config.toml
num_hidden_layers = 15
hidden_size = 96
num_attention_heads = 3
num_key_value_heads = 3
head_dim = 32
intermediate_size = 384
vocab_size = 30542
hidden_act = "squared_relu"
norm = "layernorm"
norm_place = "pre"
norm_eps = 1e-05
positions = "learned"
qk_norm = false
attn_scale = 0.177
bias = "all"
tie_word_embeddings = true
parallel_block = false
init = "normal"
init_std_qkv = 0.0679
init_std_o = 0.0843
init_std_up = 0.0972
init_std_down = 0.0972
optimizer = "soap_variant"
learning_rate = 0.00794
lr_mult_qkv = 0.7
lr_head = 0.0123
max_grad_norm = 1.0
warmup_steps = 200
schedule = "wsd"
decay_fraction = 1.0
decay_shape = "linear"
final_lr_fraction = 0.1
batch_tokens = 65536
max_seq_len = 1024
doc_mask = true
z_loss = 1e-05
train_tokens = 357500000
max_steps = 5456
dataset = "wikipedia_en"
Each number is 200 + 40 x the weight over the matrix's rms, rounded and kept within 0 to 999. Layers, rows and columns count from 0.

# up: layer 6 MLP up, 384x96, rms 0.0968, rows 244-260, columns 0-95
# down: layer 6 MLP down (transposed), 384x96, rms 0.0977, rows 244-259, columns 0-95
up244,161,279,147,206,90,180,104,199,264,213,201,190,158,226,207,243,203,268,198,192,210,227,164,190,213,281,249,228,233,177,217,207,247,225,186,281,169,249,158,211,278,252,124,149,214,129,248,198,184,215,241,262,177,118,217,158,175,174,229,232,276,193,249,216,234,148,219,158,175,208,198,215,260,161,221,197,202,262,154,182,135,234,177,177,207,203,231,247,165,231,224,197,240,208,229,206
down244,176,256,125,193,175,159,180,178,244,220,163,229,217,233,239,232,221,165,179,276,184,257,165,203,259,117,242,154,161,208,217,224,247,235,181,145,191,192,185,222,226,184,197,190,167,192,227,158,173,277,168,144,187,185,144,213,208,228,270,222,227,224,249,217,196,197,133,251,281,170,217,238,227,299,188,179,236,208,187,164,205,192,232,159,223,187,272,169,228,194,284,164,265,182,199,261
up245,202,222,150,198,197,216,157,204,194,211,179,155,196,219,219,171,256,197,241,199,218,251,236,225,257,187,232,229,224,192,217,176,230,261,143,99,231,184,180,205,254,312,199,207,221,178,192,189,175,217,215,227,181,248,178,147,179,242,230,212,222,226,195,144,217,172,218,132,148,216,206,133,204,164,183,160,222,224,210,208,219,274,152,238,259,244,208,225,164,202,176,186,212,194,194,179
down245,185,212,229,180,146,198,193,236,190,201,228,227,189,245,221,149,160,159,205,184,257,181,171,230,197,203,202,179,240,190,192,189,196,202,252,198,167,130,213,208,238,189,163,140,160,214,160,238,177,262,191,294,194,182,223,192,247,189,189,224,235,209,286,210,270,177,242,196,215,184,131,269,173,180,192,184,219,182,254,208,189,151,229,192,119,138,176,182,153,254,232,180,214,190,203,152
up246,151,176,156,181,246,265,152,135,199,200,202,191,248,245,204,201,164,214,170,140,191,202,148,223,165,111,147,184,193,159,193,220,236,229,260,166,162,177,155,212,149,192,159,260,213,153,186,225,157,154,159,183,164,170,170,144,206,160,188,124,168,228,177,200,227,165,189,131,180,158,223,202,170,114,213,154,219,156,176,139,145,197,164,216,175,177,159,111,178,141,131,172,111,197,210,161
down246,221,222,243,230,199,141,154,290,154,180,254,246,198,146,239,191,195,196,282,232,212,229,184,183,230,237,196,168,178,245,181,179,213,177,217,224,153,232,246,197,186,164,198,132,166,179,167,231,293,144,273,170,164,162,167,183,218,210,183,251,158,252,238,220,221,245,214,202,161,226,263,104,124,243,199,192,177,140,252,270,276,306,201,231,199,218,253,247,178,246,175,192,233,240,206,216
up247,157,201,222,167,225,240,258,172,212,250,231,147,213,126,231,264,199,193,185,189,154,255,231,176,209,255,157,219,259,214,194,319,269,157,229,212,169,251,232,190,214,166,195,199,272,137,231,225,256,220,180,222,188,197,197,229,201,204,138,161,188,261,207,170,247,218,162,212,152,188,259,251,148,190,150,204,179,199,156,249,246,146,154,165,252,203,216,152,221,216,284,207,147,206,166,187
down247,238,224,176,248,178,155,213,224,221,182,254,246,97,205,202,158,204,225,283,216,216,194,184,211,182,186,143,127,208,178,173,144,201,215,138,221,191,187,145,231,181,200,207,169,143,172,208,207,216,217,252,234,221,144,171,209,210,183,180,177,151,188,155,204,153,171,222,213,287,334,169,164,213,181,242,169,223,217,210,106,126,181,246,205,170,201,157,249,175,132,197,182,225,167,159,205
up248,206,166,180,172,232,185,157,216,269,207,220,125,189,208,193,238,194,185,189,209,244,230,180,227,220,162,227,271,182,230,185,178,190,196,276,162,175,230,225,214,193,167,209,122,171,211,211,236,192,190,176,198,186,236,197,206,263,233,216,233,201,231,212,151,187,205,145,182,257,231,191,166,274,234,166,212,220,218,248,195,180,234,180,172,186,153,216,171,207,189,227,201,226,234,202,204
down248,195,241,201,163,164,151,217,191,243,216,261,224,207,206,210,286,214,195,193,216,243,196,242,218,236,185,186,213,253,238,208,233,182,67,267,186,176,162,220,213,206,198,179,184,194,179,146,249,198,242,203,250,253,212,184,174,163,190,249,197,211,144,216,100,244,148,237,200,272,185,135,245,80,190,192,178,206,141,222,201,183,145,180,201,185,182,191,191,229,191,188,154,198,255,206,226
up249,185,226,214,107,200,143,148,108,197,213,174,133,177,284,162,228,104,211,214,156,241,173,127,222,159,171,169,142,239,155,252,97,232,189,198,265,151,223,196,177,242,238,206,168,237,182,246,187,60,151,160,218,179,123,158,178,109,215,265,134,178,310,164,232,257,165,133,95,211,107,137,233,199,141,154,221,247,215,135,222,233,233,189,222,193,236,207,84,157,180,210,91,273,162,167,138
down249,199,179,157,199,212,193,224,200,243,176,119,166,182,220,239,220,255,260,194,213,181,170,254,241,205,126,186,197,252,186,131,175,228,144,179,236,284,191,235,114,169,233,255,263,179,201,208,284,197,232,152,148,251,213,100,211,280,259,213,237,246,67,206,151,207,276,235,235,215,191,273,218,213,206,279,213,227,197,191,224,174,223,153,273,237,222,316,137,245,181,180,272,271,261,187,157
up250,222,183,180,226,263,193,192,224,287,225,193,223,192,253,186,184,126,215,129,232,251,177,179,240,165,240,206,151,232,233,212,240,188,236,205,255,191,218,186,210,176,199,202,223,192,231,233,194,170,184,222,216,199,263,191,144,209,222,207,230,233,211,241,201,224,173,182,227,205,249,283,212,199,182,228,204,183,215,190,294,200,234,256,184,160,204,185,238,217,250,180,244,170,239,194,206
down250,243,187,174,193,183,196,244,197,190,161,155,206,234,230,232,242,243,194,242,200,203,188,193,195,219,158,164,241,212,245,253,176,198,193,217,229,237,175,224,174,213,147,215,194,207,179,234,162,242,172,180,259,145,265,201,231,204,203,174,215,204,141,188,200,208,229,233,184,204,216,191,200,238,215,191,214,242,209,171,167,261,226,207,184,222,186,206,260,201,271,246,243,219,200,211,181
up251,212,215,198,166,178,209,156,189,129,185,150,163,203,214,167,232,168,135,187,134,248,154,221,168,154,196,155,210,285,130,239,205,215,168,160,222,155,210,231,272,160,101,196,160,214,163,199,228,89,133,202,164,279,282,127,224,218,236,207,232,253,181,241,147,75,192,184,143,247,270,155,150,201,167,168,259,160,189,154,223,185,228,200,245,176,195,207,71,244,169,179,206,254,207,240,182
down251,181,122,228,186,252,192,219,217,218,200,207,211,279,128,223,183,139,212,162,242,95,277,145,180,242,246,211,210,221,117,212,205,261,219,210,176,258,221,141,124,179,188,218,190,244,188,328,156,227,196,37,231,227,130,205,222,163,166,174,304,136,204,122,157,182,236,100,241,219,155,217,134,131,163,166,210,249,183,121,142,357,159,189,153,174,146,207,264,269,156,224,214,157,272,306,195
up252,204,274,206,131,196,232,186,227,207,274,216,214,209,213,206,189,228,202,216,197,257,181,189,155,246,203,168,172,197,242,192,115,207,199,218,175,114,234,165,196,188,179,234,198,177,158,242,216,166,188,215,249,199,249,117,182,189,208,214,200,242,242,212,198,241,230,203,243,191,170,177,223,258,168,263,169,204,206,230,190,220,218,270,238,209,212,198,107,206,234,178,207,186,185,175,137
down252,193,208,262,165,137,188,144,160,149,215,226,235,171,142,200,176,205,248,170,192,210,253,215,184,281,257,137,145,134,206,218,176,267,200,151,168,170,264,207,198,163,222,191,214,216,249,210,226,178,179,246,230,222,213,171,167,212,227,155,165,189,247,197,193,190,197,159,152,218,218,141,262,175,175,205,173,208,167,282,199,228,270,198,227,183,231,219,280,209,154,208,151,232,171,180,182
up253,161,177,221,234,227,191,282,144,154,208,175,197,255,165,227,237,203,180,166,237,147,222,212,252,220,149,187,192,219,224,187,162,174,121,232,210,117,266,197,192,171,234,197,170,262,245,222,250,152,192,242,277,232,208,209,142,207,199,196,146,212,193,216,144,223,187,172,176,185,162,194,214,259,148,188,276,244,243,200,226,173,134,226,172,225,211,224,151,158,174,219,284,182,288,201,191
down253,202,234,187,232,220,231,109,223,252,301,293,206,155,195,190,191,224,171,183,246,220,126,259,132,208,222,207,178,215,166,247,244,237,190,245,207,241,245,204,219,217,197,137,165,219,171,196,196,264,224,178,169,167,182,173,306,180,208,215,268,221,201,192,181,200,219,242,285,214,221,183,143,141,177,178,178,175,198,209,145,205,157,250,263,181,212,217,219,252,221,209,248,206,75,164,154
up254,260,198,163,215,218,245,213,188,218,252,193,115,183,212,251,187,225,213,142,190,172,201,223,178,241,189,280,236,205,188,180,184,222,207,162,234,259,204,226,212,236,172,170,189,137,117,235,177,176,242,174,232,208,202,238,168,187,218,205,298,242,204,212,217,204,201,199,180,213,211,250,225,183,190,174,242,254,280,160,149,206,217,214,185,193,201,207,155,234,216,201,265,99,195,205,171
down254,189,195,254,264,193,196,144,251,241,199,185,254,205,273,209,184,202,227,227,228,186,236,162,174,148,288,219,169,201,232,148,190,166,171,213,203,183,208,201,207,210,215,171,165,146,287,238,193,196,198,180,267,134,240,236,240,188,167,260,188,205,201,219,247,282,232,237,211,169,189,187,247,221,175,228,197,153,146,222,179,175,146,207,191,202,153,163,268,153,134,176,222,270,153,167,195
up255,196,327,174,215,153,232,171,248,242,139,245,238,265,211,265,299,161,196,132,208,222,146,214,219,280,189,250,202,217,224,207,226,169,215,163,221,174,226,299,193,202,137,161,208,140,182,197,224,176,177,204,264,178,278,175,188,261,204,138,226,209,204,244,208,260,227,216,165,224,214,261,193,239,174,202,224,230,249,182,198,203,232,221,189,192,171,225,212,232,180,172,225,208,169,167,131
down255,131,252,175,221,233,179,133,234,292,245,225,270,227,217,115,164,211,181,204,146,225,266,269,261,181,165,143,261,230,198,169,201,193,166,178,257,121,254,191,235,183,181,265,189,133,172,141,249,198,151,227,262,240,181,169,188,205,184,174,209,201,197,213,226,156,207,207,227,254,183,239,172,260,196,256,215,138,140,161,196,211,191,187,172,223,161,162,252,254,189,116,169,223,202,183,217
up256,222,256,125,137,173,195,210,164,144,226,214,158,131,177,210,195,172,180,144,217,158,246,201,237,146,141,198,151,198,168,211,211,212,222,200,191,212,195,194,168,168,208,196,214,218,228,242,197,170,234,196,116,168,142,193,166,233,229,243,168,211,261,157,194,233,182,205,232,168,186,82,176,266,130,212,248,224,217,139,173,238,162,252,185,183,257,276,215,186,195,229,195,194,171,203,172
down256,244,183,230,287,206,184,199,270,245,202,210,209,195,201,219,174,236,214,195,228,218,207,195,198,240,313,251,269,189,192,266,199,155,160,189,199,225,216,232,228,228,211,151,142,178,205,234,191,190,158,185,272,210,260,219,200,226,202,185,310,204,185,263,224,165,240,198,238,242,181,227,206,160,238,172,221,218,168,274,187,137,233,121,187,167,193,224,211,218,240,154,161,214,233,204,192
up257,211,72,164,114,280,206,230,162,236,93,190,165,223,237,200,167,159,138,163,169,225,163,187,248,236,162,218,244,266,235,178,215,146,178,290,178,170,122,198,123,193,200,169,158,161,177,198,173,161,169,187,186,287,225,208,144,226,208,213,219,147,121,219,133,252,184,125,211,213,163,281,217,227,218,197,182,112,246,160,183,167,165,144,217,149,53,236,99,95,247,235,179,172,215,131,144
down257,168,225,197,188,134,169,263,169,222,235,215,254,204,233,220,199,284,200,202,285,171,259,192,250,174,194,179,186,192,146,172,249,140,170,148,191,225,180,121,198,228,114,196,248,184,214,275,195,185,227,265,137,210,248,176,139,89,212,175,248,276,116,224,146,174,150,145,220,166,128,182,176,148,191,242,226,164,145,318,215,201,248,163,238,193,161,174,299,167,247,235,111,199,205,203,198
up258,202,187,228,219,165,182,94,182,214,210,187,255,192,259,141,241,159,220,255,110,194,232,145,237,177,228,177,242,209,204,161,233,180,198,185,165,247,167,217,252,157,207,182,217,215,222,233,205,158,212,207,354,179,236,178,201,211,190,179,209,165,145,141,153,202,179,187,193,304,208,208,124,164,211,172,149,152,145,166,226,211,197,235,284,149,108,228,218,234,244,258,173,172,183,155,127
down258,171,199,184,134,159,222,261,263,147,222,154,211,229,228,282,227,198,144,214,162,188,195,256,221,262,250,276,198,194,237,173,230,152,175,198,260,193,158,216,126,203,271,199,197,199,199,256,111,212,174,225,136,232,275,174,232,176,180,125,170,171,270,211,148,251,237,227,204,144,106,205,180,218,196,178,258,100,214,215,171,211,220,172,156,178,189,156,193,236,151,227,149,201,70,159,215
up259,165,248,233,176,201,208,174,211,202,266,226,245,145,247,261,258,176,182,239,202,199,155,220,223,197,224,117,219,233,223,176,313,285,265,249,218,243,234,265,174,223,229,175,262,267,222,273,205,224,217,232,197,242,251,231,147,235,288,237,261,241,238,229,183,236,209,222,189,158,168,103,208,288,199,221,217,194,271,162,254,204,170,148,181,181,198,246,218,113,285,227,210,174,207,176,213
down259,258,235,197,157,247,218,185,150,193,191,173,177,185,122,280,209,181,229,196,243,203,255,208,221,232,175,242,182,182,167,192,266,227,120,197,222,244,214,197,200,165,255,218,97,201,184,132,242,272,263,188,185,138,172,242,205,162,176,204,170,209,185,165,117,137,172,199,257,221,124,121,241,181,222,214,215,234,272,204,181,252,243,210,272,192,173,226,192,199,173,226,142,203,129,224,240
up260,163,192,214,157,235,262,179,198,191,152,231,242,275,202,237,206,205,263,186,228,214,135,124,142,168,236,174,166,199,203,245,325,153,191,144,188,206,176,361,207,257,154,251,134,251,210,222,157,142,259,218,89,169,142,164,203,249,234,264,178,149,251,195,186,198,208,193,167,228,229,225,186,197,83,274,199,154,172,166,143,216,245,205,187,233,193,237,139,215,220,260,252,184,107,112,179